{
  "schedule": "wsd",
  "decay_fraction": 0.742,
  "decay_shape": "linear",
  "final_lr_fraction": 0.1,
  "seq_len": 512,
  "doc_mask": true
}
Each number is 128 + 24 x the weight over its row's rms, rounded and kept within 0 to 255. Layers, rows and columns count from 0. Numbers have three digits each. The size before them is the row's rms in percent of the matrix's.

# down: layer 3 MLP down (transposed), 832x320, rms 0.0369, rows 248-302, columns 80-159
# gate: layer 3 MLP gate, 832x320, rms 0.0456, rows 249-302, columns 80-159
# up: layer 3 MLP up, 832x320, rms 0.044, rows 249-302, columns 80-159
down248 108:103132163139122149140138159129096156089160149113151144140092142128131123133116126124158119159145184156100148132133137122109134147141087114100087136157142153106118136110114141138150145124095130139111080166099101163132069105141125081119125010
gate249 099:147084115142113084143113121138130111119138140103139108103156126163120142082127127071129119123095130123176186122161132102089144150127116106140160165121133102124125141157124139159111156098132144134110119090135122127162114123115127161126161129
up249 098:107102108119121120036098141119161131198116129129163076141107122148149091128121124120127123117166177138136155122143110109152114123130124137126105131106133133102098134133125082126119111110150120131100098063119115109116109146122110114098118122
down249 099:112132184079132121115117159128119127137137132122147134157136136124113138127087123118170190124169117134110147093117081077122131154166152119139144168114150142138105156094159090143118154126109132102153107136121146150123145115124130164129147102
gate250 104:120126153112121112122158113148163123131102097134126114118102110164099132119126136157171149118166137152126130120124129124097180178156125117101179134130134113141090121136067140111081164126161144105150102099143128092135153069105123143143124101
up250 105:099113138127148110080146090129159154125119102100132139149153093146100149155133102095170152124136164153129140103142122104133142129136133082107107129095146124126113146155101119156126139172139116152096100103140130115206133085117170156117110113
down250 102:072104134108146123146155162116104148148112106133109120111089127121126142144131098114156180082154137118116135110134121118141149155119131095124152132131135153136152098166108111122137122152137117135150083164101132172143153132091143157170101007
gate251 099:095147149113110134098137168115122136138118114149126149124120118133162097145178129162118109113104162123117149134155101125131108150153180088114140168140128102111093093144144101142107113143127122096112115131133097133117157107133128147116087134
up251 098:134095133168134154153105125123134110115095133106147102097165127170123102111142118085108143173163112152130138135149131159116144146108139160168141152109106115143127097144125158139154112100104128173161120140104165161119110136115141106127191124
down251 101:160097106147112115154119111165140123102112130109160095089119120134137098092130098137175124155142146109165114131130119141145148127102144139185158146094102129119170135139126145108139162136110140174126139113131121151146123118109151072125144173
gate252 106:135149120069119147193114121138118124113165104171106129133156120143152154148148129131146129135108138118131129105109110143155107152162136117179158123160152093180128153132145123117141112080149094083109153098171156121102097114119108126135121130
up252 105:120091110120149117081125147142067125147136140152120108133134115168130092085139127125145094090114159109146120144154141106134150135125118177116122131085105147124154130149110131105078157137163119124097145061124152124126128164122136104116106126
down252 105:171126134104111133127124140117126111198143118141100140072175118124151148142139094179135115160135157148120159150099139105090114155121139117088110104149122138120118119128106179132141080126130115103114140118127115122093124127145132085129124112
gate253 099:115124113125100120101131135131125154098109096136093094109161106147140097084106136125092135150125176109135128150160118153180144172176129134098141141147099152146154153146140157119115113136166131126148118115141104145121110113089097110121093156
up253 100:081104109130065155130131118118080105143134150174174141082135066108166130138085094156100123141107147105136127150166126110106122117131131166117117124140112108132176091149168121104145159114128129107122127151138171086165117068102091176166091153
down253 099:133138129119130136131133144122080145169143133153149118143063114129141144154104152145128191153148143162108156131088110139102124129143117167085131079130091134134117110151077165133140149131101120158127142122130143101116178157108079134131141106
gate254 106:152093109101071107106116121138110131074160084101112119153153106099121139112113127109136125098136168141146124112144099107121117158147204130173156141121143071100134125164106095160100137117138126062103106105142134109151109135130151163163102135
up254 103:138102152148123136157148166132146105143128121114122134117114097140113109118118098091104172114094138145152106104146137110154090136114098136097092091157086157113125102096139105138134152140147144162127148143096133128131097177147157110104141109
down254 105:139128133106086134167180125112138099161106113121165149147088098106133142110144126114119109169135105133108104136129142089119121137102098131130133098127077125120172115109148117111160128123153105133118157125131091098101150136141123134117135199
gate255 105:109120131089106118121143089150117157099138110137124161166141119134119099110144169153087164133093145146138135085142139117188161153149165125116125108123094086092144134132161131116144077113132106157105076135116136127149109094144094126132097134
up255 101:145132132124121134108141119134110146182151184149133170125147103140117088107127148157112122118130158080082136163108140120145102110100144132130117164088130155124195128093120135104104101169116139128112114118142060114095085153103152126120154138
down255 103:127114155140150174099126110161138133160096132102135150094091129156115103112166134109139135139105131130127130143121122049157137112148133129099145127058124175156152137095162138125102099148163096114141123075115097125159089123132123093133142202
gate256 095:102153116101116185114149100127099122176155151113089162130110094150114069143131118157100088158103186148111120109131149127133127149141110123117136119141138149128147115118149108141139112130146125101133111109091125119138108115129110143120157134
up256 096:145112130125090132114174146138159172118163124158151130153115132128125125114131134129153147124123138102119151160120128101143121101123148134113140137139115130130109157124136154114083169123100125145135158149139117120130131140102105142170093134
down256 099:091131135155139145106156161106093146169096158139128141141127162134161116149145131130074107162100172175088128135152135077120119147138091114155076133137110111142159144153161117129154138137141172138157102134085157144109116125115082171124136111
gate257 099:098133119160157114142125092123154100120136140115112122133116116145119097094098152112150093135093126136106165105107115115114170150120128110165136146133124138121158131087171115141101128113109114106160109098092058153119157126063117173099121150
up257 101:186117136127108173151097100139088108161156100120092130173152132156124089127099107113115154095115123075097154139128155144113150167121153090144136145138201122179136154161091122096120086095107151124142152148128150110176074113093137076126125134
down257 101:133103043128148146118149094139095125149117081146095114121205167130116109133138173139115136123140113091114088129069145136157189138113114101130120148123116129153102144134118154133138099145084163111122123140124149162118119146084142106138109080
gate258 097:177156063110119113157142171103085156096121078106138154126125084165101115143140134121097142133126155119175132126133139145144161147118156115124118132133061139094142136151135094163110090123101157142145169098117116124163120127146147126099121142
up258 101:151093147117133160168081107117163113180128193143128119147111161102171155132112124107132112121136102146151114096178150132125142079148137103105102139137139111175124135100133137158133080144114169110166118124108153127112063127116114114142147169
down258 100:113157120158185156123111080167137134120141154134093140113193167054149126150139124166105105104144121113111086123109162143134108130155086153138172145183145120137140118136153169126139134144148124126126147117170169130107123150107170137136138175
gate259 103:114146086132084139138141135124096095158116102143099103119120102133159164106142131114129119118143157160163089115132094163116130171141166137134179105116092132141128161121126136170135108120113114152115067117153119132141118124145119112094135180
up259 100:108140125112126128111136160119125133126127101108081170144165158164116178156150108173142133105127126126149134135121155137134196093117143167123077117115128122072136155128112112095154148162129122144146137132135131136136124134161105106148129143
down259 102:198109138126103171131126126114128131146132121127127123156099146087129142144134109162126167157174162153096138134125103110143142121145132163121094127116105126134107135104086140109096152174120117116163145125132155192163093142127156129123129086
gate260 101:139114116151107123120092157155110161111127149138120120107099101134100130098132122107122122132130174114170131094140101115112111137064130155135118138109118145106123104142138129126138099149094077117152126153108074110136080126153165149129134146
up260 097:156130135100144126128114176151128165164117139133088130112122099172151137135091122117115151155174109090173128125135181058147119120131149100132146126145098118152112104123128159099079177162143134136141117087172094143152171130054128118135149138
down260 099:152131179100095157151142157147097143133151127130083113151095114098170145128112088131151160116143128121154122155144168100128116151065139161140157158152087113116182081121139133103114172130168167117120146101141057130130144126118149135135149193
gate261 098:118125128109141119128120112162092093102135149184188140169087131150099129119152127146146105124102139104116129094126169147136148155112137127163179111141127118136122122120110176120102142144126117124131122124165139119095082098111090110117117126
up261 099:115098109114129107134170123100137109098145140119119092117127167121142129143092137104131123134119115156145110172145140148143118090116102105096099173113130135146125111098134129163146102158113113131099136149139125158104138110151110142122122125
down261 098:111137113138136122107121135137103108117168119148155117092232115135142117136112107127126106162133131146133106160140129121128128117144102165133137134055133132140145132111120123116131161146109149082115117088128112145126104120140109104112111216
gate262 100:123085119153142159111138178119139146114118142140100138108138090147154124113152160128134142085131148152145126112116139180150124161117168121174132153126195072099101162150121115118114137138097065192091140150125123147140116142110141110118132082
up262 099:145140144106107168105097125104138153156135109119090127107163134143129144128108139106144117077146146140124172151152148120118152150091110159109120118091121124116177112132149157085153128140137123106111076171192159146122126128150149131128144119
down262 102:138131136148124163095096098098142154147125106106125142111187136129121115153103126118134122114130156142129138159128166103126075147122138145127146090100109147130181129134180120124168099171100125109132100142146130155083154137118153095107151115
gate263 108:120127140145134109122109082147111123117110123127113109102169138118143102101172161124187131159148111099119151160132113117134098106122115184114124180126132152125122147155179143146133130138092132113124120127095144156129165087087104134113150126
up263 109:162113114111146126107106135163113143145111108102133108090162177087131118140121156125147110098128138134094133165134079064120105102137108188128117125150153126116110156110118130169126177145134107101162126102140140145117131137115116112126134129
down263 109:110188132128121163092106116098135132141116129123173132131084127132139093142135175149162151133113129142139106142143077096142137125163100109142120092134160124162108152114086136114173125133114147121115141113102193117109131185122135131116089074
gate264 101:157130110096102146143119126126142145095114125125130131148144083114182172101130134126182116167125121131124126111113155092155154135108127107144123116132121083135143107158107134102118156131192112128115154133164113148114137149148138134183115116
up264 105:148135143120137155098089129151149155136105129086158189183158109105093119161128158094080135104114131111115109169108144128175078121128093125096146139124121130097148109123172151124127129142139153156117146111088127182149139167138170123129122121
down264 103:158167172112151124083133092172112139096146119078124144173124116120127125131103147120120145190130155063116135200107103135140114121142106157098162100117119148193119141122093105165150144156144129153098168130125139124145136182134160129160160164
gate265 099:098130180118115145126110169151086115161148159162125116097153116133111109150137090106128175114076169126143135085128156076146114135129139114156116137111114111149118116170141110143139110068160130165161114116107105159127127100137121184114105092
up265 099:122167148124129149126135154168163116124154120141142125151122158157144180136178135095170117160132114134147119140128121103099139096062121146167146110129131149140079124088152143088084096132080175146145131120147115146184124132100143097145158156
down265 100:116081120119154121137143104127172147157108159130088125136089145120161151146117103130116104146160148157123140136124145108104127131124113100134161106127103110128141129156159136147099123125109165125085160135094155100112114087123168182125120234
gate266 100:147094122181105130148131136136119141084097083120106124113136129122123182156138130138152159173082120155175164140121086134112148165131099125126156090125126106168090133128132097132157164151134091114065140120123155135116158165081149107123131103
up266 098:131105178150153163127134129160157122147164099100137155133138113146142114130101151080091138108124142147159107175109132134112122136163128140132144141126123157121104102122140119112157118132127123115088139109132103165125109113085162108048150120
down266 100:130083173120137102153105149129138105134144103149121123140085145149104119129122132098131104131104127151173119095150122131123121115155130148137116148093115139104161093120141102125087127122147107134100132104099145127139131140124136130083151129
gate267 100:147125076090063164080148135164140106134150143129091181110170154136141145085120127113092099131158144123178118158139125140137155116136171128114109169149108161052150108116177142127124092136131120144167128146167159132160087056146157163156128142
up267 099:142115132161171124124026128120107155145111110124163100138146127133134119132098104114160161143143151130150114112131174172114134125146143124158146130078109098152130156107125075125139163130188126102107131098139111110137160143120091128090103161
down267 099:096079115106161138132123125138115127100099109115114127111181144115093124107134170167120131135117125105113083117115153138150157122143106117117163171103105109181126123134142122098126161139132154125139195146103139123119107155145118150147110175
gate268 097:187103133102101119125123111169113126113131138140146135094152127184165115121118131089114096137137113116151112114151085118099096138155136143120149110123162089116141171138162107118143103111152133139137156137117159173113151137147092112134131126
up268 096:129134159124091129148124132113144099134125142122093149130124114167131133103102127100083102130161179137079139156132128140151122139159184112114142117148128083102111140092128077195155116134102144144171117142148121162168131124137116143116133097
down268 099:118129123152151145118140108165103097110179163112111141107105119147087161129123152143096117105086169094128165140146109116127094127081119097126155113129155169113127125134110095122149105121120103151166121123114127157100126137179107105106163017
gate269 101:128135134162139140104101118125143122129146160111095172133164128131111142110120134127133153129100108101115127143136111131106143092153103167120131143156119123103132124177167115114127150150124116119179162120156149147061077137106138096159152101
up269 099:117136098102141089136103139102120133118081109147086141124143147124152144122177064121127138116143114156179172089135137113140147099133158097151113155144131136172139115130114123137170126119144114128125112125107117162112158113120154163103118118
down269 099:093103084116109128139051156135150090132098111103144156143192161149120082153152141125101133162158121108133123143109144140150087143113116102132123150148145122112109101153120138159171107146131103077109130118126158157126121084105128117134122136
gate270 092:122098136119146141146100092130119146098095096124163114121152127119096156087190122130090160139152101110140104132169131132177166136152143064151108098106120121108157128103122141177154125169141123123157139099103104106154158084129120154143121125
up270 095:179150109166104112124088145131075112138128119136146161156146156104137122130148132151143168156156160154139126130140141137101127116106131150111124175092111086098105139120116111138131122081146171162144108089124130100114119094113126120144179102
down270 093:145122162131120122152120143115117107148093116124133132134106115082087133125077124134136164188134103134091133144135113111123125112171128153143160104132092132140150147140116166126122120127139154144160061119131119165151126142118157151130130228
gate271 102:135114115128141135126085119147156166125114102135126072138095074146137122161099164179149129089165094168153135097083163122169119122146116095111150134123155142130148103170126139102125080159100141129150131097105119147097172128104131093155136131
up271 098:116099140114075147150127161092117124139114135150136144148109103102099152168163128124165117104114171115133169131151127146118146099121152142113102145128115139130128136111136104061132134158106098128158163120124157153117107157155137111077124119
down271 101:113121112169094170137073085100126144154105108098130112118199112120156134126181120136119129155127144152145152160154156136158112105129171158150098140099111136105127116101127112116169108183148150145150123106153150102095125150138117085117111183
gate272 106:153126088130105114157126091134126150135100165068106098089154100167116132158122079106113094089106165113121114149162108127104135114161098137124150132173095134122146105117087141146136141104098165141117090094107111141146139109150145124114089126
up272 103:123142126122150058103098131098114136065114125152100133144134112130179114155131157120125111122115141118134184136107127109125095151112140096134169174142114104142103129183108123166158104109147138160159131088158160164127142124144087137164124093
down272 105:155130102116148112123102127139093117101146137128126126103124100108168124130151148110103083085147164144147154093165083123112093117126123141130112174147101130131131119132139091150120125099144116186128127133141102145146098121182139121131098079
gate273 103:177149164125131104113092134122155141101094140076118125125133143151120100141155094124127121105074138127128136166155159120158143158122137131138139137124177154091080104160165128116185103121130097163143109144151115168153086120127157116143097122
up273 099:109120156148162116130103105115137116123129133119130135119162119144119132105140082168145149112156161087147101126133132128115100178128129148145099141084116149166117154106163105141154164129088129154153091145149123119105151111091115157131093115
down273 101:121124158127167131136126165127099110145116136162151122125143103154117136081122087134154115103141154099143175150104131124120141163124128120117136108102098121117136167150117116120137143074088165136149104157136125146124147154145138136144135077
gate274 095:174117104119071170113123103177125167136097126130149178129131144123167144157133090072098121122101134129121077157131138153114109126150121135133163129139096144132134143146127114114156074171139175118137143103112143104105136112175141147147117136
up274 099:159107122143093184126110101150155132137102143116169146127137175130197114134109135069075103108116119139130119130129147126160178075147098102136170124153124158110108141133121087104128114163118130142130126132139108098145109107149159193140127126
down274 100:150129145140113084122132092129120157119113104126112140130159152118138144152138121107113093154140130107101145146160115122135112126118132118143117059138134146131117135133103101131133107135149141132127095131180115122120079117121189164158129015
gate275 100:135128116126139150139128096116108126110112126125103135077147091174140145088126141117081173102141109123119114105103111153147099093132163137095148147163104130092117115125137088103143111125137121109150133119111101146174094165107097123095120150
up275 098:114139104131137115069124150137137131122115143130143121120126128153164138151133156105117084100121097126151099183136122143112175096127103128100152173073141089121106124160123126146131124121149142130137116125138149076128138127098177117171131116
down275 100:121147092116148128092109164135145124196146130124154134156111123160139150157118145167156143136120137162119095170140156135129142151099158148119103112091108130071127107131129119153097148151109135129088130099174165163148147108157137121184126214
gate276 102:139132104130129161181111126154119108146138095159098211139140149107145099165143126116160090121055138108142140099119133121128114128122096119139155123097149120107142096167126112139136127116117118123120100097164139100106118124111136137122119139
up276 104:140106099104140119118138139127147052136124085131125121155127154110157131119125112157117097112126176148148097157120146122152175118085132126144119172163105104149139152136133134094165127132147145069134124136156141083156170141158130119144149129
down276 105:126082177152116128108128124153124126154132082136106106104180154141118158096157130129155122127102127142151116135142139129163130120123167100149147149199102101154103147104130134120138084152148163143160125164106131135132139124146117140124143216
gate277 102:182124087118111163133108159124175160096145139177131163148108142088109150103144115144112140093127131154146132115131142137134089114131140143108132139134119112122094106113135145142097102135125132132138098112089119127095110132099092137125147130
up277 102:164115069089133093126153122137156138101152125154160147135121099096100166119110160134106144107132105134094135107117098106131097108155116161095146207135107117133099149136133144143154085126171107095126124081094109131092170108107138094127123138
down277 100:143152104137129107123141172115115145106143101151113123134024121129086157139121117127164135112141083087123154094137106134105138146126155158130146135142121146114118140105086182116159122096128151127109119145138150144106126113122130111157148110
gate278 098:125135096156140194130144128123140125149118091142146152156161088153151141121113121140183135110157117146111122102083140130096129097130140124173122144109122134135145135160114112127140115121144078148168130125129120131122164163124114102114116118
up278 097:137147120145088188115110075149127128147122108118140148137095103163141130123120148087110127171166133159104112137125138099130134104134097149088110148100125151160115115111125128164106129151147133132130126088132108104160080086166104134109084149
down278 098:111133106113125075146136067137141132119174110140126157149128125097187162149139172132120083145138143120131134118102114118103111148074087161104102089121144114117144133157141154069142116134120134126143107101139126105110106101128101139084106067
gate279 102:153121129149129126117113139098145136154126149119133162151168090162153124156146090141134124105147131131162143064106160121134119123138138126159153145102103100137109095158130107134137129102138093135141136092116133104141147150129100159106085091
up279 099:138105152129154134116132126144140154151107107084140134117143166149093152093159105115108144090140095120203111131121140109135079073145117127099084178152109112132106145126190127104148122146078146135110153111134102113119099140124118129108105110
down279 100:124154155138128133098161105134125134131154097108131140132134133136123140082144103146129155125138119120155114160139125092135109098093155111121157137149133086151078093158128093133166135127111124077167169096112112136123148119150154139116123171
gate280 095:137150133151085144152109123110141139158102084112144124115132134151110085149194098125130136150112128116150110146157115200131148152173089145153094158108106130166088110138137147084112115166134117122118170116134126140123139139115118149080128101
up280 099:140098134120142135124118144145134136158155133198132133053149067108091127150092163136088171125116143089168096111099116137115179086126144144135149086140121131135138110104100142108099155112144134123096084162137095164149156141167126111163115089
down280 096:071112135124114116104088138119122146108131153147111092106212123116136158135143161144135124096111102131174108113067130149122131134122140164166092126164144121134139127106119139139098156103111141131110076157120085161119142162127149157100113096
gate281 098:143110074167081114140153120123138098152160139145121120124121113094139125124122146151135128123140149154098123124117125140093125176114086135141133137144110109120155137138171127112077130100092162125139087104155099102166097084133199121095155142
up281 098:102108094171130152117105138107139144110084161119158102097149164141126106089148149136107128149138137150090201134091113121170148150141153107098113129135186117122124176119133150165150144133136115098142151146129112121136152138154122120115111131
down281 101:142146118134138114138129150099136149141068138127151131069138163152130116097154107169131141133117129161148132129111145111187125149158141062134127157107159126104132135130098111151108123154142125108152137127150166162163103119100100110141135142
gate282 091:152089149131167110095104148161115165132137097077151154149141116145098123126137130114105096165096156152140124142093141106118140136140158118145134122130126171145072106125182141129127171137118124116138123130116134144144074137123091108136091127
up282 094:093125092102126104125123085134108080101148162127127137104109122087137156126115128170119099129119087082151123095135087149099113104143167112117165113142158123121143124149146140136127098161126129088123141105116136151108147110140086147134131193
down282 098:128094126125106138144131100110112095127141124124115138085160121127163161167149181131137121161103132095136117146110122138095095137146157113134137136133144162151136137133108100123131103141128124114096140132119122110131129138157129157108121213
gate283 097:111085106155157099130156110149172113114173114137108102110135108160085103145126129158116169114123156124128121132097102110146164145122136087126119135156123169124116112126139138148134130093150120128148168091135081134135148129123152126136129127
up283 100:149146113140145107139186151132149132143150131167118157117136085112144128170137133138168151153093181105091127072126145115136131144130114159136137123125126118146134114198128146113133112115136136133163129133167163129051122168139148134162151113
down283 102:186140105135130084128133154113113127154134121134164173098138118114137106172117132122138096179105162118112115090198147103101139148143089102122108094083145119123143110156076107149147082131122173122143095124104138120102084179116120101147102096
gate284 103:109103102181174146082153147127160097110097133150146154139116112085127150166195156105175098192094098107130100117125088152128147127153165095155168156145136096132107151163111111108162075115118121148121148101134154108111153163113148136114130143
up284 103:103139147149081146167156144100141099113113097142220171088118137103148107149140140106142133178138136169094091092161126097162156111123103108153124094113131098167151148121094121137127095145134106124146137118137104111119142154173182129131113127
down284 102:113131166108121146147174163145113090102140126140128156115093185087182108117159085102148105114130123130111101117141130109137140123098094148106134058134121092150135124103119141166160107157158122136168130130153085077113126174131124136134124059
gate285 097:134102161121101129143134099147109161115130150106171140074148127105107146104126149105121131143152151091164132123094100104150105149161138125099147126120097140093152113133170115074183100146127097102119118125109126153112091096168142186126167120
up285 098:109161120156111117125131073130119120121160142162118134128178154095131144138155125146155121172132137113139130116095129151113171169167087108119172090128131113095152152139152101131160152143141108089110111137150096129106111095135139112100142132
down285 100:097110133180103130132153125087096094137144105174120138106118127158119165116154120150130110148153098121111141154078107119135148156168091099122170073099114129147126124093123073127150121122103116099140101132153082128100137112136140126136163072
gate286 102:099146134116120151093123132131109141140123107111109119146119115105158096139097117132129137107173119114138156111117145148120143096152091135151158133158135125125126075132160143141106137127123096138116145118100126133082177123076170151140118113
up286 099:120130165133130117151094152123177117122136135110181170154129144155119152126142117117119169142125143120114146155149130113197111092106094161132123121159156159121082170101094109148145141140123154123131127113106136150119104108127128172086150123
down286 101:153089141130151110118125137126155141118124165052120187130181124155146150128151130136142144137100148105137104117167124127152092132161157169120124161117106133137128142134151107106112122131132161151122109102146165106138138082119117139129142228
gate287 098:169099079138109116140140156147148148109167118131078108124090146104151122105112102102132128098102125111125123125108132060133110103138133159144113098157132130110140139152140178097106110109109142167131151132101154142157108112150080133136088111
up287 100:164169138141104126139101101122117138142169118154133136158138150133124125093155162112139119145161161103149112095117118178117131144146087128114125114124169161112139133149127133107097129079129118175137123123100148084170124133171090113146111112
down287 101:167113140146137131169111121154129146107143148109119158123117155100147118126131165116171123144120105148159127116140136117120126131111135107123161153158149196092109133156159156082094110120149156148112125103138105108115136165120130073106113152
gate288 096:147146135177164158112100151165116143158128107106157132126108155147071120106150107159112148066138144153124131082132107101119062126127142081119144140179141132116115137166128095139122090143132112126147141141124131128139115121152126090107101107
up288 102:115096097155150121094094110160120137135151115119131102124122130167116148083123086120097113133122151186106139126163097094085112133164141116110150164131122141108123126094146090147144128154125131140129148113144131117133101107109112150118111111
down288 098:116125132147133130114132081136105100119159125150139110111091120154112129127127110111138093115129123159133132084146131110151122139142165117109136097130091122135107155147111106089128133149102091138111129094098104142101106164114117154092114047
gate289 100:099110089142116127115084111145141096135119134095166139115134102125164137141161123102157144127162109143139109041131104099135124110134132111166143103139133118120072121149183147103120151111137102104145153113143085159107146098142160135153141145
up289 096:132147098132179135111135088147157110089126146106147161124097139122131155158110089129158081126148155164154158125118175107116126101158066168092116162132137148115153137125145100142162167128153145099134140085124139137097126182175142138094177140
down289 099:144088148130121123132154141159150105082114102138126134130100152142093177126094127151159151142136077137162155166129186100133127105171125155138124112151145131154123156147137122102151138141116117124095133136128103118166165154183114153123168100
gate290 096:155134120153107138088133039193116156139121121137167111110147091131118097187138134107138131127109149099168079126133072139133149142082101098081091156135108162178112105166125067107119114140126101090135119108137139139108140116088119149160095118
up290 098:099122091122178101123160111134085148136116146158107147132131091115131114104120110132128130098154142138148134137115125159139145078133129130114138141136120120122145148154113136112124168112097140105139124129130141152088104115146123161147139137
down290 096:114144156108176150123140147130100138149122113120123107149056136130175113114111128114154157170108108151094116099179140149092157138144166141121150122131100130103126121140095119128109150140131165115155098138096142135161144155147086163117165081
gate291 100:140139121117119123093135154115137139123121138091123145140116164119120144141200129081129169143110084151141137140089135102125110133099138122121127149105126125130076090108124155155109111088162089113122127077122138095128158107084100088147139148
up291 101:147091101126107096122134118126148110134068166090156147086131158138069098151144169131133133128142086111120135125160095115140144100125151129105138125130123151178124086091120137163130121111185112142134135104110120119128119125107123115160075136
down291 101:104127111107101116123103122105100140108138140159101110136132145141137055132107110103152109134142150112164127111145165162157189128130153124165129138125161169156141097116183092135140169136126117118105113121122143130132115158105104146178126072
gate292 093:142103134142138164110120116126074134080133112175139129086138129145127110118182153144134130147105131119154137125108115174125136160092121149140078168148111130112109138132092130166136161155146108083080104088168102134147137108096110121106135086
up292 098:113143111133123115127147115136120122130147169147123110116162173144173105141143116162142114114140148145123137128131110136116100134130109101086113128112151140099102137132115088169135151141156107121134102115160137138124092086123096156150087132
down292 098:116112166087142112124124106107077154137125110173079113172148109163173132133123139131122128124138152133054134125142121141140113125109127144135144119125137137095097146136119113127153165120128085093105097102149126131122124077102122142169121222
gate293 099:197103124136076132092155162118149194152132140154104160120155116131146157153161134102154155155137129121125151105110126128120170170133114106118118113072121099172118128154121133098093166158166142154134107129126141156113154122109164162124122150
up293 100:100135171110126120134119071158157142109119132146125132106104117154137140129124135081115171094126127156132128136127140176150143110165100127099144155165129111131128121150140131118128113131094098129099111096143143145152102151145147092106114159
down293 100:117134164110135126103121091179126180124125128100135100104152127131135131123095106126138157131156130146152139087116094133132130126130100119104130152118121123141099172132135122145104140165145116116122127058105140138143134098120194131069131097
gate294 100:126123106137102129136114131101157116115130113184108145089107152137118090104124103142110135111134100122116056134099120172145096085136103101131135106137104153115116137128171130102117090130112101151115136153163107166144158146147143171122197101
up294 098:148155134126097119170161180117148099141167164114122140115130163129157096136109118175138105104128067120095078126149130160099111046114108126112138159102082157105128114130084102132146142135126148095124150133145154122120150130105151129168161135
down294 097:137130185143161114122154151140113134110114144137162129153042124136144127134108153169117169136160092129109131115135107142108122115111125116108133102132127127088126099109062093141148104128101117094127149122121108102154116120124123176144098119
gate295 095:140106067148104131127154089176104103125097146149144155115156137102157146120126109166117082151182112119126116106121146115152119136151171123137132137150134140116122128137129146153177109141143102167128147134127124083113120135130136100104123143
up295 091:099096117157131114065146102125133153131090144137176160100168116096150132144100126136115124128154106128121138078154126097156181126078126066110106130156134132093118125178108119097103133135183126126133139159157180149122146131106114121121097108
down295 092:155128125104101146110124164176111137107114114124139144121088139142118141146130144121154144114143105133108107109130074128161142148140178136132162135122114110109088188114096139110112081121155124142134130194114176077128117102148097130119119184
gate296 097:148106124096159067124129153157134156100131041111162141142119098138144148107152134134155129162100099143117135137148134125150088101160135098134107144123150138087120137137073082121108110143128126139150115085159110115114190145104101145123130142
up296 095:136087142151103121123107109145087131152118159101138142082156138128146086095157126111141130111152132146147119137177112139112141116105154164101089136180145099065184100120135161097123176097159111106107133132117158142098132071105117148114136114
down296 098:131115082121104144087102116118115140129143161137136086141215142115147123140157153126098156157141139127102083109149126102146154152080142133145114150138146113137179122123117175114141145084137119114114109110113103143119134081093091117126151165
gate297 105:156130154127122127132113095166138118131106140161121114120115118111113106114114135121119143133107142088096065084134099159112170087137125117124105141128143168110129136131131101058117142115143122163165137115123108141149126115141139147105179128
up297 100:119097096147102101163157157137129122130144139139139128147149150142156178138108116123158097168126148108117111175080144142135120135124124095145167095150164163123143147123159157081146146154107143123061100166152110152137118143134101115154200139
down297 099:131142127139107117126098115169121160138111141125125126114178086124152113123126117148100140138149118125144110132128146133089131130167163110107129129098117142090097138159140126112162166113129124159135133131166118154145119148106152138137138158
gate298 097:088125107146175130140120100127136104089143112153122115110145075151125137142159107149092104124117131107095112131130166105107164115124174136140146129119103141133119119103127116171113161148098131170135094119180115105129134090080153137166157106
up298 097:141116115148095124124149122157093099122117102105132118105080145108151161098150083096143164151117130147131129119130131178135132112104099099147094130096126170132123130152104137121130051130093109123130102096147122141128152158146174118074096173
down298 098:147075107153130179127157139156140093090171062105122129087201139076136129095119156124103098142121147136111103135127121132118119132132108113162108149074127115124139136102147168159105093138112124102101132099121114080127168123116166108112084191
gate299 102:146178091090153164123133113126107131106106151130137178064122143103129172149096121135115130150148122133153081115108170133176148095149111126136103162124106156122131165119130115148101087115158113167103132100109124150082136123112102133103101149
up299 098:130128125137109120129157103148147102108159141142137132175104190125085144143116141127103151122108147160094209102117104123174137102151105117144148155166119127136140137099133165059155158124162121136132120096139122151093160135130083099113109130
down299 098:150112165134123118095151166103125075133131119091145173120149118133105141144131152121125153179103144135133136147137090130144144073105114122160094105094137124117128133130099143098139122136106138154170114128141154136080156129144148114082104149
gate300 099:176161098117103125126129118146128147109064125106168129183110107150107134117147110128104142152145158121091114127105074067096131140098117086120116102122094123110116154109092156194126141147105148148140143164128102149140158122130118133132142124
up300 098:130115155133121154133132150125140128123178185145120145146121090126133118167108122119121131161169197137154185118136133087140123133095149136117125129092116163125133124100137167113105130129103148138168122093135119081124163135165124115116140109
down300 103:124143135135103102139118114107148112073126182143114120136133156127132141167152116140112129160133182154126160137134120068115167108097132095137084140129132155101152103131130159122152105135137146111113111140125123104142096111113089146174137166
gate301 093:137138107139132175134082123142081125168124126117103180116143103137180131154101144154152098133128168098150136168107120134125117162099122096094186152119180120121144092152111109079187115134128147136104143106174123131077136182105122132138162122
up301 097:165080167114115138084149148121141165124164118106093082127100108174125160159104145150072155132122145152144140111140118114119132133149077135101103135123122162096137102171139160131165097102085158128123083114104094178142087163153135113115072107
down301 100:144108112106151125094108100122127133113104180088145103153124134110173149171133123140120146095117137131112142144102142149094128081188087163115129157120145125143131151175146103116116126127143099151136125104094118144155147143111107135111121208
gate302 101:129099109104087132110131122084073146129134133124137134114149154107149123104137111131146155090186112183108146123151109088129114127124108164143112125138140102113138098162148144116108075132112132141109114111132158076122132105098104145140104119
up302 100:109144096106085140078111105123128109113155132139163107127086154146144110200088134101138130143127159147104158191116136124151123092141126123093097195106147136146131058162103161112151133125129120155150107138128132142154120156118123132113109093
down302 101:158130115148111119113124144107126103118118121126074104145120140094142171154122162146128142113123134178126123144095112159146118097125157152122120162159174188133143088130155128134121148124128106109112098125152123160106150096116155147111121118